Weights of a small GPT-style language model, trained from scratch on English Wikipedia: 2.94M parameters.
Each number is 500 + 50 x the weight over its row's rms, rounded and kept within 0 to 999. Layers, rows and columns count from 0. Numbers have three digits each. The size before them is the row's rms in percent of the matrix's.

# layer 8 MLP up, 512x128, rms 0.199, rows 24-78, columns 0-127
104:633528513505492481505472537532545540548450559515478500375399470545476479505507452427517560494407480561553466486508531494468480476408476561439444454413515484454486520526570503554408564468510474497537481587526339412526483464457466465429471574446504530435521443519466475466498525514541529507498500366522444389543470481508480492445417525504467560494477506576481479583415531484476558516595
096:633523530525518526536442440434536574532484548537429481472542570490567557388403484453556414544559504481411476403486515478460545476616455534483475553508497490575462490518461526417499497482529458497435497586504524582535530507499483504562416400585424522530520482447511410532576411468486572486523388515564506545453495490459440481562532535484524373530523501529536452522486511530480473475472
099:451606484648514521554443531549497479530429500475491597399501476473481538509422545392424484559500471514523468542546446483551557403551482556457557452415458475494472525475459524432583446592507488509474474520538499461539465512559491595462472501484517494493533555555427509443576434597447516516462483526563538433594482498541417478460441477434472466450559463369509499524506461571509551476526
110:558438522515554544571528459485506472477500390558514493516508456510480507531443446503516565548592484448488509506492513510527475465562437452516408542568519501571510586567467531433408406556549487583477493489550462597549521473429397559512445511552494625506525465436381467479456481421466586585471575483477498470487417476501466403524446463563464484501400458473449458574498549436545497503486
107:404482506410505549442578405504523540420491493493533544495531446546498508589514538488524543479464439501523485530535558508555557508442491492392556494455539507523454547507529520585491441541551540539560473501486542460522436475548577472553479440598592561495453576463506463565507507494433511521635519511438460460485525473543371567477607387526471564548537509467558566515583517470513384507515
110:582493460587558492519459376529396572515444504425500467529528550521558532490447522540520437454513436426492494470538522490489493489463470467502527493499548529462497484512579470599518438366447530472517507469547545472385462450570566516502508503536560484588555487534435512442418422608575547534526567509573463476432477435528556429532497540444424487519527470531503486392574497454484599479557
102:461489545471479516484600466454552446431578491483462512601557482476507558531489495538553471511514470429551484481499432541538602511542495507414501475512563554460523452491495505431445508615505448418565592453532547421480487498493482394468523431411536523400475498492529480494433468571438541566486543513519396495527540587546422412437530470519626458506501499588490446506456455439565543520425
101:518505539579535438633507546450509530450505467477522415414479456518455399477473448484432441487539498508443447473551539512447446533553473421572422542406524504548496499426538551592445490528581458558564544535474501481538471459470430635493495439516412487590544459476509474474519478513483501449516571427422553443440504456524469503534517474464458503362579470500425423539540488471470523474567
099:506475625588491479585536553492496519522508530478537516543533448584478491587531518548554449422487514552508443507511426526509527462467540390529533581495522490369495488509525496417535490497522488476502518556529551393525559430504510445456526518537493535433533469527533439538555540395453530526580561564455376474514512480541479506541481473343612469466482507544481378391488486494503532476504
095:509535478527557448484420552541493378565516493437473465579503451545590463438497519490534433543587485583517497583497491562592505463533452524508484394405536525581439523530598553463513551539487422531459505517584442540432489431441414456537501472498470531528508571480459536439495503518532539509449529422518493535460440549451468527515484600500441480485533496419406477542589442448494552392443
094:509427477489500593525556488429492367518480471545475425493508534501550544475521526590604408494485521477521609549562490598616463473484565549467508589536610443456446503528507537493636498478486537542507493404532489540450465513573538589485468460539499474448518477584507440534477556509534421502445440551537525512552508461417442492542552589441526467531529457434418500499456518512506511549465
096:568475582514496570454517532484532366552519533505460562393483520352501566474446594498519503490487585573521517440433486530480515456444538510502550544455519491480534549543497510443437509525449462434521554460526373527434463586572485511460550486507460480452441539444483489457516588438628618543435476495481508419539421547518488481478530521492449504490417443497510446501480503404454490487439
102:551545475504434565521489469480445498448485570464512437583465444483484481533505476441602478488484510448459525491402539508496409393556476420512524477491610481475439449424494492531400442438543561503572507549464452509609579595562577495510437446543579453466509544545521464482451467472486514551582569432469598536443521526562417437482425525460506587473510488584503522526455458452478562483504
101:511453472561410464519471561422497456499543527414604522483431480570459568459566518448473508428501471569483522566468573538449509497458521367461470528510462496476582537525505408512500545457519547475528463535547481451431485446476580591567445466533408470589566369470459476563504479530478446488573458546481523426571511530505351475520459523471458558539431490530522477544431554536527494540522
050:511448470513533565503498502488450520458485571449409468488466534450465524619484496453514556455564434492572462532481477566562536437581438459405487542586526431494358539460564521538512432475523506417573399443480529515544471594573526502493407462519586573522506481442549537558531520387484553488529422529498472467452447491485534464475521530522403579440452518438496509424552493543521519434510
112:541634448482499511500551618444539560604437492483537540422399462522493532478499625494567462611544463480536429517486525457391482461557446476449557526490478434587477512479513531499556471510538585456524484535497598511523520487458502499562446499481423582550461511570532553437536461586560510514518447439509579531590499489507515518512496444505544446455525457584505424566553514560458552506536
094:556527474463502545512403478373645409464506505472512468567499477483515445437453508608492545426458522474531527491548488475534470588535483523510480400446514454514546584577515506409455483501505525478500555500425467555492496556454428494571562577431425588497562501414553486497481442531459540525540516448525495426524557465584494447459548527535516579453484441454478430548494484521485512375419
116:502653553597526529490509493514527476465444597466489536501555529522524465451508492566583525451417504556539431476444592521539535492529536466448507451561441338480462563444527470465556430499497489433535535583472527497492466518507611472656479530597450502516444498532525473484528421485519515482533484510515504511482568518477428546467584561501421554483523477599570477503488473456486438577468
098:480544536448470501557498444593492478553532611461496508570504455537428489430534442560500566477476496472484410551467482465581522461480447496453524531518540456536426583499445609486528434554468485526656429544407519490439444385575512544555519472543440505407480537524570517443457488463388454509449478527520548478402504513428519528555511502546510572415491572520424463469514488504472490520447
102:406545519471530450554579496509507479542504500523413535640497602563598587556518470550489551505540449461541527500396467474437549490445590581489502495529520512514573507417482585493560498461517465503541495426507450479408534457527457492498408569516507509464490437504500522620496547539565448566497503409398412500466492530480470477475537420541426522474428541440457468553516479425564501553482
094:530444540568460507453624402455552516462493541460550426523475486454547516526454546504476538475473546471531474460477466562453539525494460502395586498413464441470484546564557424390498424473524478516393465359538517525384576435475531448548451508484569540565528527512475517528497468511390509548422474514526510440506508491552534519558475498525545481541442500481431573570503496553466378437527
103:450379518521488440509573471428460496501479506450587513487516500524468511457482495594546470455565503521440504603468568481501509458528441521442490479597558465491510502493479467492548513545472618573470525515501350537482544598447502534465537459615515461555521490590509501519480553474422599495508516535470562440537505490523540532419329503454488537458388469567517474500529516533586530554490
105:474435544467482453457419464536540561486523555497501476586444419397462416517534466550428520407546505525458530497542392524507518566445483411512422590484501524444555480479526518512470449457565569447438533518456465486407504620568408486486471500493471467549511499432610548547538525519379557419481501470483592445486533393541546432555546579477500471429467522457520502491531514493481516535507
087:511529456471491526554547539553607497518507519497530530519460510535451469404459495449514459541441445567464578510476541568575515588601566418412501489550518512557404556464453577462425499503490473474438538513514528511513531482517511467400568541472515495423600589486558477438491458531531598592478471447460460507529435514467491475475479405459397516542431558384425569505527433502469514506426
104:448481504417556453531576431590459474526552575471496458545513510496526584421458371443405493506527518549517553538544584514533503411447517483474568532402513537437586486502452512524540535511559458530575505592354515525498472508485415506449481585486483508465491436460553454451478457524559566420444512441504474441560479491448474544570467543511511488425540530388513469506425438471522562531521
099:537529487626464526509498560408488471504521481490431451472471591544423479507488477404518542495476429524444496440486490464480471466522523509472433440483476401605460460537488575461514412483497457528500490566443543530619468511490417422432440448567504508493526502527485496524501509490506486556487520574606604395497431497469397461524391568442458531543514547656527455479550507539500489530503
100:465492493510515484392441504451386557424570522402530512402513482568474538499467561486527485428449533559487470568509499484484507518522439529494467521566478464475481544452471499489542497568546488399427532506466506546599437523482508407427466558504579453403449579604522476538487489456432469497500527570544411532424514564580491454544551400526505492428389532517506448438543453471537410471532
099:563425594470436427575507515513510357531546510482504506423545463463466509521496511440452507486405555464510500551474452495491490491418527476504484538427469455542482560437560527481404417465501460464465460413491511510524547542503512568518502486408426433526559537607444373527530579462494527537481404421576542411529535539453521441501480532483436448563398512436504491581501449559479534481479
092:489496467532492527432505535483536501508492593450475455445554501483453491497562431448388529547515499493477412529455533505455488510542516515456463467512528545438518454532589502456564437591572546410524395403497520535525598408561512517480471475527450464557502489569531434553458543538492497472444493569590554452541534575536415490442537526422410441500440611530630466467568450465534502493421
103:478481494478485384433529541391530511576600452502529519513491498483586458534588516518491504426500500538480505550527512472569512461453459505412551544507504469495536432485566546529488473510541496493455543425449478517525487513475468416579378550626554396424547510546454453534484474473491511515468490544520451442479496651449606555516426484505426594561500597578509440472430523458485493519521
096:556600438494620488551586607529445385484480409518443518530485593577513492596564566472477445443439485412507502402434522497448512509537557487543493478542513475546600491502479529536531534470532460522554508554517510495530574436518517511493420505542527497470484532549611523611530486546524542476441510450414496440546517497491420493466474541524427450451599473503419440543488520526550578521477
105:558540462500513526543549437475445499494443569514500541403460434518528526586461537443515457479563497489535457548444534528443558550441484494384548467518591483364502456469517503524559468469539519486506535578510473574515519455489381612568440557587516555503425459513552468476450497475603527484568583465427489486496541532478557533459453468485532454423458557586475438406414450437466493462520
115:414549439475474508454505527517505424493405534426408517489583531550561459536556557464413505498459482614428487491464486498520492476467499506493613495516477488528483498511459531555498522545505507511484473437576460569393554445503610523558584519442364518465467598414457479547474472465478585626453476490492433490579528536439537534517497465415455475397451500467474440568555509502541494493516
100:468506513456517415491496479599503402374485467503582431525482497536523441376521517488566443430518474462487519596567571438471500495500495450468474495450527515545466454559571490506585406505472556591485459497472458459538539507594512475467527454453502487476504465496515435547399469491434552478543503556545542537378486536577586501547485543413477525488572501486476556447399547394555456447509
106:603549483507504530444453532468493494548464503491486527490548466585447493523490540510504518476435441430503565471512466487522526400463501538464489466594506486503486387435509500553543446454483589542484552458452545448498462586552570492551468627589557529499487436483524460612553393533537457419493467497555408439536447470350531438485536465451419446450564474576541495470514546547486560463453
103:511426444543479456454496455540541511530495494520511520450498427513521486522564528446557490582558422541545485452469589510553398595475439524527520448529600465558474575508539613497593492492500383357534528513530556539461538531629539480447443407519485450549566497536544498496440501527494534472423469428509418496481484485442490488518506503592421528514407548503503436575533452569494505446491
098:458462484493436488519491481544513512498526583461471415506490570557552457555564484479493532547563544512539466549503522593524568544524546526477611495469503507489434499491535517607553570557473444544509471578528481496559491498436410572468531509446484540519495506499436575564402456460565475475650498447508585523517513491495504506476614510531517477465527430428425524469509556584567375644522
099:607461468402520535507521578416467475536530409469493512476495461468576538501510456503517410490431435476387513545575501477492475436629597558457425591475459460577454476408474534473468484440438603473439559496477602497505494581478569521566518540518505490539441427571514487560457528472479525507541489425472551463451466576369458504480465496523483515492498492539465441554461479554493524539455
096:580490443498502500577385574481549515524445444505445537561520565605430432520465511442473535407463432503494485479564489492434465535596472593501484535502526492417464497552536548531481500510539468537416596448523461521511484465501488494544599515524465485466538496527607549457619396482501575596488504454465546486447510432449591455513543497518498507481442583531453396463449580484489443488435
097:506379480542481543486483451494565489548468498449491555504531546525486409509474452534485546465468471571480544447438509417478504397433420479456476543437546545517433549547437461418490537425482560431523419524505496470480488543664466526436465481453560488507427530522446443351421485436425509550485588501465482502458422465433470396467448486454520499452466426476478472497476552537576494471525
101:494506532498629549503507598497469449567583530525457502458498527472398529514459384497469475469515476537483472556542357439479461488566521537521542506484535460456474541576476500429472529574515456519546453352531484549513571400555407511481470556475493559564545471437509508506562470462512503540484605499470527517557401511478453449475566531561460466391537439410523510549515404485498514483455
106:483565421390596475518437526487557446539525607535510466435449376456523513482444602582626483476475423448508466523458490500463553527513443472428392514540473526495501558396478452510496423483422576477540502468500561533477505519542471529557460492529534396432523550467511434487570443489484491493467507524451537505590530453415490502509550557513520593435458430541500495524541564488491467569565
092:441538538498448367524461502510415510428594577505545442543492423510569515486518554475473527576483435413459505579469523494472440491487446555462521502427451469541496508528506512406475396587545516512575548554478574411518456451466491514529499479520491507495496473461561430438552588497465528500416512501513463513526456551431489539545558421390552450399548532562511461529536546593499467417403
095:380485543462546466559516526594519432440466531491475550560536610513522501524458475411568488411512493496560582434430489481423462493468487536533482583538490409476472558546473570466507579481511484494446517569512559516403555486471437515378541566462488575461504542411542535467470465428524496411495581545470551490423493426469460470574475523513466485488588440463525544436550492496527535402562
101:397438480439397557540581499484435496507589557514491510503525449478501457577532482549518398468368492531432605533533491526505543537522452548429495531517571517533548523487483511418554490445478584531406565572443466452576477438553556545383577573555485508531520492442469405497550540452509524526448509509449524424498484547512471521550549461479465550427523531538533544532609482448520500518430
038:556592484430526516519468489529423465449442568472374460509539507531514544502454603459598577511441395508576532473568483485525493478594449510445509591611528460461517586569500516497519477529458513418561500469512546542450482402521469542428446586468485468526494507485476588491531432579548545533473477467405446469527433507505446448505497544541518618429524454475518459495505524535506504543392
095:614498500484500550606508415544475558418429534490506445585519449591490432541499457516496477516502530501563536402488508621524432564592508503515481512558553514452444465418571536456428545465534467520492572553528467524476508411470529472482513462427539484496552419526550452540453525494519509520527500429452513497459556519446414426523406527480487595514469565487471404537448579440440400463554
099:508451586557439483530517533416520462493359562462493407381472445575546482436460524553513432484504493492475537518514476571560470437499516445520496495495480466492393484529551550409481509560497535418412446573463471538435507518481563484533487470553454465594591476484514423520521529491554507520413536592498497524509510509451413459517471428459486539571457407473532428523356469452453493518460
106:544495531553540393504516496356490522499438508483512419449504477539510424548510470520469441455510527548522477590438541560430414551521536477547439473495502427516480624605589501511532509513564427407527530591559407521508528542449504537424465558501455512420444430503430598528445501519573531535523448473513519468513509529538469531592429478474416577528536586504470461530464534524523420501482
097:429554421537529527594490528552495483559476589557430439450451529523507480482544614509550518479570562470474462495450524544451453447535595517459519552479557532525433562465488513459537552509614446622519507554587528509463530551603552413385501494495479596444602542440475507543550430444496498546522501459469546507528560470553520487548533547516544588515563513547519465568477498413507541465464
106:467544484466515491584448465483413531456555498522435440508468561433556598507506519419555454468459514518474509403552501560530604574621571476514522426442507455522425478435487629577507521557500564556514444542452395503510436431473530466531488463481485447469423498511519496427469541589488545520476588461483450457514507550492421461502525568534519412471458517448566425485571534486567478561452
097:609488483578586372548476459548510472429500575502542603474491474587477467498422431496514580487492446504543505507486489484515571512460547471479585448560551553532503478516505534578483478460550476598478419491530561516487486453537479511642404486463526501472541532551446566537435468450410454502546536501565525507451481436427456421566446543555552535419499469545441526515472463455414467478587
095:502529421393608539502459525476540555413463432466518506458449481568603515477483539542497523493569509519571546431517497533382455437595430496573469560497572428567449476455566585455505545527482488477482446524529499490481534512583534496582414467576448534425517411503539449547601462440464516461557482500462435473451553360527537490524538486507551506491549503503547553476553535535437556474485
101:447501397405523555531567531517420515516554482514448468507507493453465460543412434463554449513504480525482523483416445467485604457501548516493497461431470440466423437576524561432587469493556543469533509493551472492486479510523522562458448520513487448446457472533539448551345418488612456462508498406552604530500444494358523457586473456448529518488512532547487563508442471497573412522475
111:418503514493498460528493556488520575484555597493564487606404527483447487428431498451605607463535502462500474535517512494449537448515404435486424541515496435566408497479434454497503477459568478424426438513583446393518487529544422513456509495479411490428512502522492538580589526466520506540538431467497510464457435402496534531561471501500486530425472514551562522525495497552498408513639
# layer 8 MLP down (transposed), 512x128, rms 0.194, rows 24-77, columns 0-127
110:533561465454480371486557530457425524455403476528502462482565487511487511539533465520459499478589511459472424460457431533503585544535568421543521515462482464497415512385421446590633465457479517486537459553471541442493558445460479541426552462441490450548479488457450500566480450560561521471496437455439653521435562483516488569550490570525481563557513473514568526468430473562498528481551
097:441513524506502524434590429524458451532487500531544501528479544497435493563495461535441507486438515541579545507400467416526596550487562455549437472557400503459492577463516505484531503528434427390575445472477571468484520507578494567445503499496515519545596616426505501507441450476444450458537385630568557560473488480563510577564440507536497513474512439427442539425537507541522486443520
101:401522509466496502423493496524503474509589488453556511452505405530507502405526523527505488402540512484576565553491504523495531431456491570480504512524504465426508428518487535535499465418504381513444525459471477405464470557587409566488520430572514524438548510555568460511466534495601502604515491377477560521546422512474494484510405464541534488498488601536455485369468579476545424446439
116:459490452479566558484467519527491411433498597501613529531476430584421502520493489511516447421466472466510537479484562423525505494541521516427491493458536592500631437474478438526557515494441504574484550557502500388470585550489505439500493426511440466484481515472480463519521513493531547402459553557483502577525485529637494498393517478495576428533575559501481596419610555507519480547440
102:478542465488515446553488586536520489472463518442465438539387497568530551537555544431448465494511526515477515429525478464576437527512576516534545450446546510529558558511498510541543547349417542498431510493400482478496598596523482527457478479425455482507464537483480490517475536464409465623480525547460403478487600427438598519493520496419478400506462496512595545482433495446432489427479
105:506476546511564497529481526561508498546459412592481508467523443428543541381554489523465607552512399561526525469526495456480504486454569610409534433499543461481503623429350452517507463523579434451593432559463546486527518475527450479389405490440553492544499538527507490481476483487523473446498469560497503592487536533468491525471490497514564465404551518432457558526441500430527455461471
095:441501564465469516509411539559592513485499486393549484471493394518466549420483524474451438499541500400522513561480574403616497429439513493567476562449561547536421498549492482550451464547511458478450533464361551397491480469516442425456523528510575541535537538456488462538501532565452585362554472482508557550550441505480486507529476443521526566502453487462478556475539530484481423535433
108:515430434431544476460526537440517461517523558489591469483471598438534516468476517546519499471571444514465520429523561423523543430529451551445339620496470496467559478462455521425463501518506507522517479408468475565572503394553517566431485527440487492558451504524499421547403498510557501473477536490440555583492448507471522474493508496387518501479486582399496611557566429545438487519523
099:468573473527478572404471556523476504505439553518475513480455461489475475492523501546531461494519439490591526509490523604526584445490523424513464619598556416507453581499502530522453476597457371503490506518565541484516510431405510588484498542506485449431551513453495566535436562478384537509428469388512516576446423412524567489497474434504443449485548564481524529558497551419494540467453
098:563446429489494546458452602517546500562504500550520532502518496519501423498493373485572506454427525458522511576473524512485487585470405464613505452455511523454501456480464435500468541490465563509454563468560534537476425445517537526432501382464551438539566534495510435547533527559561494499469494510516447460519570538568532657444535555451442356558547559516583463554534489555481541560510
094:385496493629468545460467483476558469510389536572583578460489459418457477451444482503491450393531501544481497459455575495527468539525541488543422417506554475397417504477480483485476495545515500462558508556476496444420427614579534490473472509540541505529492463470512412453465443494523524547548564578583580494548516504551558474579540503527418449602559500504539501557477458506498520401550
095:468548483454488476597484479546447441473556390529576625540562455508438440466442512521526532569558532508504497549418535566523444592506512467511502523405519556484535495547488522394486424464550525538435531533539500540554445560549444520527495441524520462420513518585585513630504434512573394540568480507521481516480484523558506362493546487427538519523526489542517516407532459427496459480447
094:477404427452435556485551461537546557552541406521476540423466432573469536515566529487460569477471448569496518543513517487445500620519554494541519525407536530546516535509411536443510504479520528430553530502533555561607430414514456462456454517494392455456476439547558509476541507476422545505489502493595459496439527514495545470525595502579577438577395555521553488397480517557498533564532
105:549502470428482455523465539433455499485517603519486571420565560471433447623438468593519562554470422518465390515453467518454426632545473603496515506552515506513581477439527526443533551500455399474512433493472507455386584446563414466559573543530565474481514428507542521504509529478456491450474466431486457546483419500526542476453449466491504489542509492511525481545520561471449489592568
059:437563518459468518530505425462484521534470428516602557485473549542449523498500501509511503461425435575533491504494543538472471556523537510537476497542426523573450418467527493534509587500496429486627551447562489566469454453467504412424513503429504604490414560596507498444549580440558664481548542501484496552576466545466494470527496530528594513498522481481442478507375536542575426440539
106:541424444501558491431471554527408461572548390604525554441535496545491491499495479500486502505456461526505525511450487532559591424542448489575589453434483483545592485554465446508499469499451518489550525503479407508525514470497546447424467484469488474369458540544473396585484465421583548483450474522488505592461468505545447531512518482544496325549574484402464528458551466505503511486421
093:517444505482558410403518443508619587502528558522467446457484432426515535435568505460480506468460466574442622433457506530437533509484451521454566533423493434520485502515349472504533532565508511554522462441463522481387456556593520480484515478428501506550397495532547502532463503426516523490489505463423474490448485461439503450476495410556496588575592541540489528516546430443468541575489
102:456548593402460426474500567462473416597501452478529432470556444562430467518490438471460591494563461528428482451506574486415436459618494445552528559400503598590514455475495540496485422499434518418431522495446481548461464449532514439598493482545485496501593492563535512459502523457477504551472536497514484447458526485532481502500487509544498607504505449499582424475441565487593482448420
095:455362580574544452510442514507510545442496528554573483380479540525414592499573481549528517507485526533516534560552538525440553548465420449602545423477483522479565492533524422446525536560474445468384520464456426483496459480518503527402455499592517501549513475506483472531448503429485571566467502467461422476477463504466441501441576546573506549648542536483510488531543476493570449563520
094:566444616496460523458515507520487517578573499395553418526507472462444441583460529482517429446481536504490558485479577371455469577469493498497468510458459516464506411488474379506446650543534521492454368399480471446559469477515516500498481423462564464500419493514561459500538529579479504460556491446587528516444480448526488525516463463423596514493484450536585520533512517429443502506511
101:474521524506488498484529573499535547444488444459452474608430417568496496465377533461517528461494440432576460504522491577526501484539475457535534479383597486415490533476440529477497571472511454553464470512502524515465443468514558490505511367457520543543438566483547460497594475535515523432553468505452501441490423522430520480478474556441424547557479518528428515555533359542403593567593
103:488464515462432448473535514459499573482492519503510549467583508529513484504567505498460467474424431489535619459524473545501542541459542543472505402463513445355431544542494501581452487577509474474394518442466524465556549511489424525470398517423452476539493513547570471519466536582564542488462514448601561513494459521424605444392535518434450465476573514499576488402459533467414533454574
097:510573538554503482508507491522549547586573505472554495515538545526546455567500419481455581537535497536422498436537420499513642473512611541523437549546557487490579412507520553560593530501555462625557398450443540498564507522520487496481486471536420528540476416456509570454497547594507495560470622412454530495528520473489469490530514516543495437489489510396525552522474619514525467534527
092:562467496387533481433584588610498531568567535467496505513437469471504478562510557575530455510468494494533399596424396511461456447518488413462498577483565559463384496502456455519615491478461506537516608532519473492472643479510553552532514470491482557505590497488508467447434527491514454491561449549521463542474447469423509547442455510483505471509454587465524508529573517430446552474556
105:474530491436521557412488455503602460566467399445512477506451515591452529438489439556429545529529532564467574447506497489510505516477515456440497583476579494563590445531531505474498532558574519564562565518543545522523452481482503497501488573442463465472597425462468466476527574554575475398578369573476566529536502543388497491492456521570516457433399540463498497499508577578455563480504
096:545518435544395578515500554545452608580522447669550486424455509576552522489503489433426459539494510463615519523461492424455471510407471504520561449520481423512516551512490546553475551614487491593544500495545588484494482539439441443460496498533459484533541545501494500493498496551484513544554518557554543513594519552448472576463443523557510550540554415599496505553550503544436551546462
103:529549599466568529472508532584464542464527563429487492492451555616445474624498447507423514507522519583497447459550475356535476527492436485457517457494475573439408439515522520461555545515535529604570460455427508532478481565494559463521596465496509449429461495422421508514538553533507472503592489390499465528450508478497527512448434490454519476571550444542550573549533511468384533515523
101:482536467537470446504471532527544548497475453446501511459507516553412450421445542352526432437571496499560499495566527460525446530521459488456506508505481473508493517432434468411566460516558452557549474524538461401564539544469452480393521507492540487539555530457494415571552599435458461469583536504526398545439553442551525497533597462359428534573487502560581546481536476429501489539455
084:414509461551452555488439537408428429482550492520468546551445537434431523480511526516557495422543482504401526531500491556538479545500550548484489421515427537507417431413571410452527505466618499468432511571589463496458518506508549510534484456495537483501488505491499476532509541567409464563492476604591527589457440526396497495466514380492512593527464509565506558541552561483449597557470
101:492547655514569448493357508588513348467498558500515475443498447545465508465484559458556544528613537499524491442515473483517549490556506511577527570449476475505551473486551465445521453510553470532511510569551477549498574520504456584533589543484526522514471489516524567435524553439524542418535564480577524525559512381470470422533551378567518511562487498470471478409566513544501513528499
097:539447574507521461453505592462524533540462563429497487496522418508431522494525535520592498543393535525578557544449463480533530465511483458542494537492405546516509411428545496463433514586571497456443514510484435510449380508468521462499469474435417456482453512408487491545421467545546521521509468431470486582534500381466548545500465542489497459558355436424523521414602541517521472468584
106:466503484477507527463419535509486478597512526425550421380524461534601492398529432468544481514543437468558508472522489538378527450455420511514559460510460535481507540533405490517599518517481461573504535426432568440601528493466493410495486446492479495464460550458485416548433439506478517445449470401545434463560470370492451524486540542606455568486545467493506486504496425533533503569458
108:469505571527455510420589554551527441474446479518521438664537443546562526394527491452525435572526451607530461511512437510473463545561581532404457520492581554538462464560435465550469502474508554526551573481519491525495451452442416599513548413501377477434538499531609455525484525514512492532450541534471436511534469467477562405486512485565522489568499490510524558476576477471525532454468
095:495494475466518436513484540504556456509521526510528520391456419585464436511511491478459469593545503443513515488565556390544549421504470456603523530464449526559487493425536450391481475579470477543512580511531620470423528511491566446465459585557430535425495530524449537523469474539479530438498434513585415530492529452502414458470509472446470515476398531537520389448573561395525467547527
101:580532541520467535576498532537441542569513518535420458565535531578507581505532399413514536575448536463506502605473453535483366600402543530581473411525462516543532504501569442524460399481529440489497457508434469547527529537473466539467484489577474482511517533533471495556549503511457458570533442426508437524478526487526499532522438471533481483468489366463596589596497488536495461494612
097:533478592528461490437458467489500502397436496557406589523594566592508454537593562517515588591487446531608527535498563529530529393551506544535505477504530477468464486448511503475511512488514536628454575545508553429466545567493480461529523482464472514523490497525432496457449491486503459502582394505615459471400490479435483483463526500511523526507523420458581549491409569501379502471527
096:537510592461393591483491437470594464453448611501458439531533493448465611432561495601469378443495478529487469476472443504536525457530411516450472549474516510510436465564454536498520534452572569469468493482571492546409426461513470518532548503487507525460457526637450445554515542567486448490472515490331505493527523406465505576513504434493483505445443553470504536515558539501498484507461
094:524468588470435444486526499521490585495488580583523492562484544533510580537410439518510455490473473544479466456543544449374445534475522467494556497529453549427537464320483477555518485492488432489558501424458471468489563553494455435596486453573433400512505459520485491527592476507523482542500534393520429531499497493549550573593537536550467527541484519432502608434494459448419557507542
097:400505573511505493526392524510490468408457502465469443494435533458484565582482525547429513536610482473550518561459513459564441480524575476494613498477554551473506487516490402522579480519566469450517527517416497534534436479544499564519575415467581491468435564517598513484524502451419514616575519433629499498607453485468521479531453447458478521562508494446532501446440512459461554478420
094:550514476504458576422500473484612496549420554480507521512543491542480544434543560535424518490435441567529567586493546564483455446426410485498473490526497466578418588508497541463516613577571468525495567554528602552524431563498482406465466413487511505465605454377552485541518456565461540537484506468522439481441489566559494485480477488485601467558539533552505460398509528538528469533492
102:592425506439465465603503509484427501475488319460506506477554506502490532436510528430520442512501560504521526493531502486552449497534513446543519528514418591563462476608491537500445476489515471556551393440475431487523519498556380493445526494535549455599491520419418516543447579559504476494520444578446485573451482522425435544490479436481578453560495416460527543472510432456485509442416
111:468497444498455496515425620485425489594480493522510477505412451514547584516494565500468493478513582580528560521511457541506573545476405487515559561501428383541523547449519434535550572528507457494499576511447431475463419445429509542530485475519406569459469452476519546455459493464581580613437386471407427547473506510463374533519492460489475504525533504409461558539476515534499463490532
093:451485579509433571424487540407528440491492485522412456533490562514392505459602480417543576515437454583475539534497526439466562416471429487487435465483434519386473448430543423523488530517550408432459509509492485526482457555403436577455558433401513474445448495565503471436478485535510605562545553471522461540491486530582447503475540516444522478522416580512505514503464512558489431492495
099:463451500452478436487508474605555466471494418531505508608486449475500540524434537483530473479479549514541482475546495502540450424407497490658417552445508578490436537535450523523415492443538556513433480569572434478479541442503435535491447479434535518463476470506479454573530477541596554415491528458499522406506423572364540450506516493562535515530486533434535529389460434442457558467452
105:461521533504457452521522427484507526523544554529499480476539497519513481486432458491472528417464487584482548579457523500425467620482486452458467575439540558566552560519478439424506487475431537464377521482375481437490412528513555522523518528496505588583532525534430516452604462442460535511364500488501513511584461465468557474498552563502451469497470496460529535448590485380526571570614
097:542540508496499482531552536475445553489418445485539581526492636484446545505501521498506535505542469466447518567539499451424491491423562460544448417499577492460524566370607472417513473551510475434546526509454573582584511598570433425485470409469475619459521460520460523408447490542406535486486546524512483504473554518480463544529520613545467486504569516460584535490505427557491496465545
093:562544527557513473429587580559523520492561469493487459542461531460460484465473469490538495443483560522532437536457380543463522521463467481499461504401425501444447452498548446357537450465440518483502450521523549468601478485499543424449390540459537500485466567544507472528478378478532477454417681467464555474502530483470510535524489426629480497511439496503532484525502441498382492505485
099:482470563455437546503526454539507479537493424485467405518493495513549499568501484530555451574456597468548437505485471567446505540424555450506455497493547506408498466502516507590473443572502476580544536444530494447502521497523430481513462439543456536455503533512534493577520442461611495594446473536460418635353573607515550493501502488457588494492528523472482506411531503546364482413486
110:463388488532513481496557484457450419543452414458496464568514517504541486533462430433537495520490485542446509467450550507495549475466478555499414522487507461536492501515492520525534583664499470569514577506437502509466575430415428523447442529556378397479500572549452465459450417587526497466432511461467532478569439484573599497594498418535481515535496437525514564523553486451611511517537
096:489503488485498499512466530523465579511544417587508545498426626511460506436542570524423468520460530552471505521544445505546449560449563477493475443480476485535525543507517602519491563503522559512470457447425442530524523508511436542523568458469481486518322509553468472452347514546582497496454572587526612537466431526486479504592493409589496487564587523423524440491520531550487517525548
105:478436547506524531488497489470485474524517570478453516592463497449419520599445531502463490509581588476441480516443464528461556551494549468563502447560449573442529546490471455525554575552415574487434450522532404485526490499469488552496548363459527502401469463538426431390451435511514476468511426419486376429484478443472481480556491538466473482560527510443539545492507523540373520611468
092:559523492469394505406454513514530557435524467479416449427548530423511500479570523508464460512530493499394489396517536532558488526480494443474512453380493491420523485454526419543497543518573529503474579534554460521506568479499455471580475486448533518484486559567507573515520498443478513536538519650583621539457516543568469446461543536504452592536526440486540493608445501583580543539431
093:622477577405555536528438474480515515440480448424507519543558468482522475547559509434570475613576505436494531473543509488512481496538440488430438487522548464498450542562449453538541497443505499527428524509435588416402505444432439533469516421487460522560441569501463429538487578465430544476490560569495436410466483555427518542578461454506362515531483464450536530554495463524399544505520
098:523528470489515450526498415457502537548461506496549561517447535473518405510429473421434509473464463487552481445562555482475467532512496476476411486458488438537466559506477469489448455527511478510553437378503511456618505526466531501481513536538499520574509426376574515552521506450465549463558484472538472490526438498512515429584517537435562533503543516362331548460600410493566557454606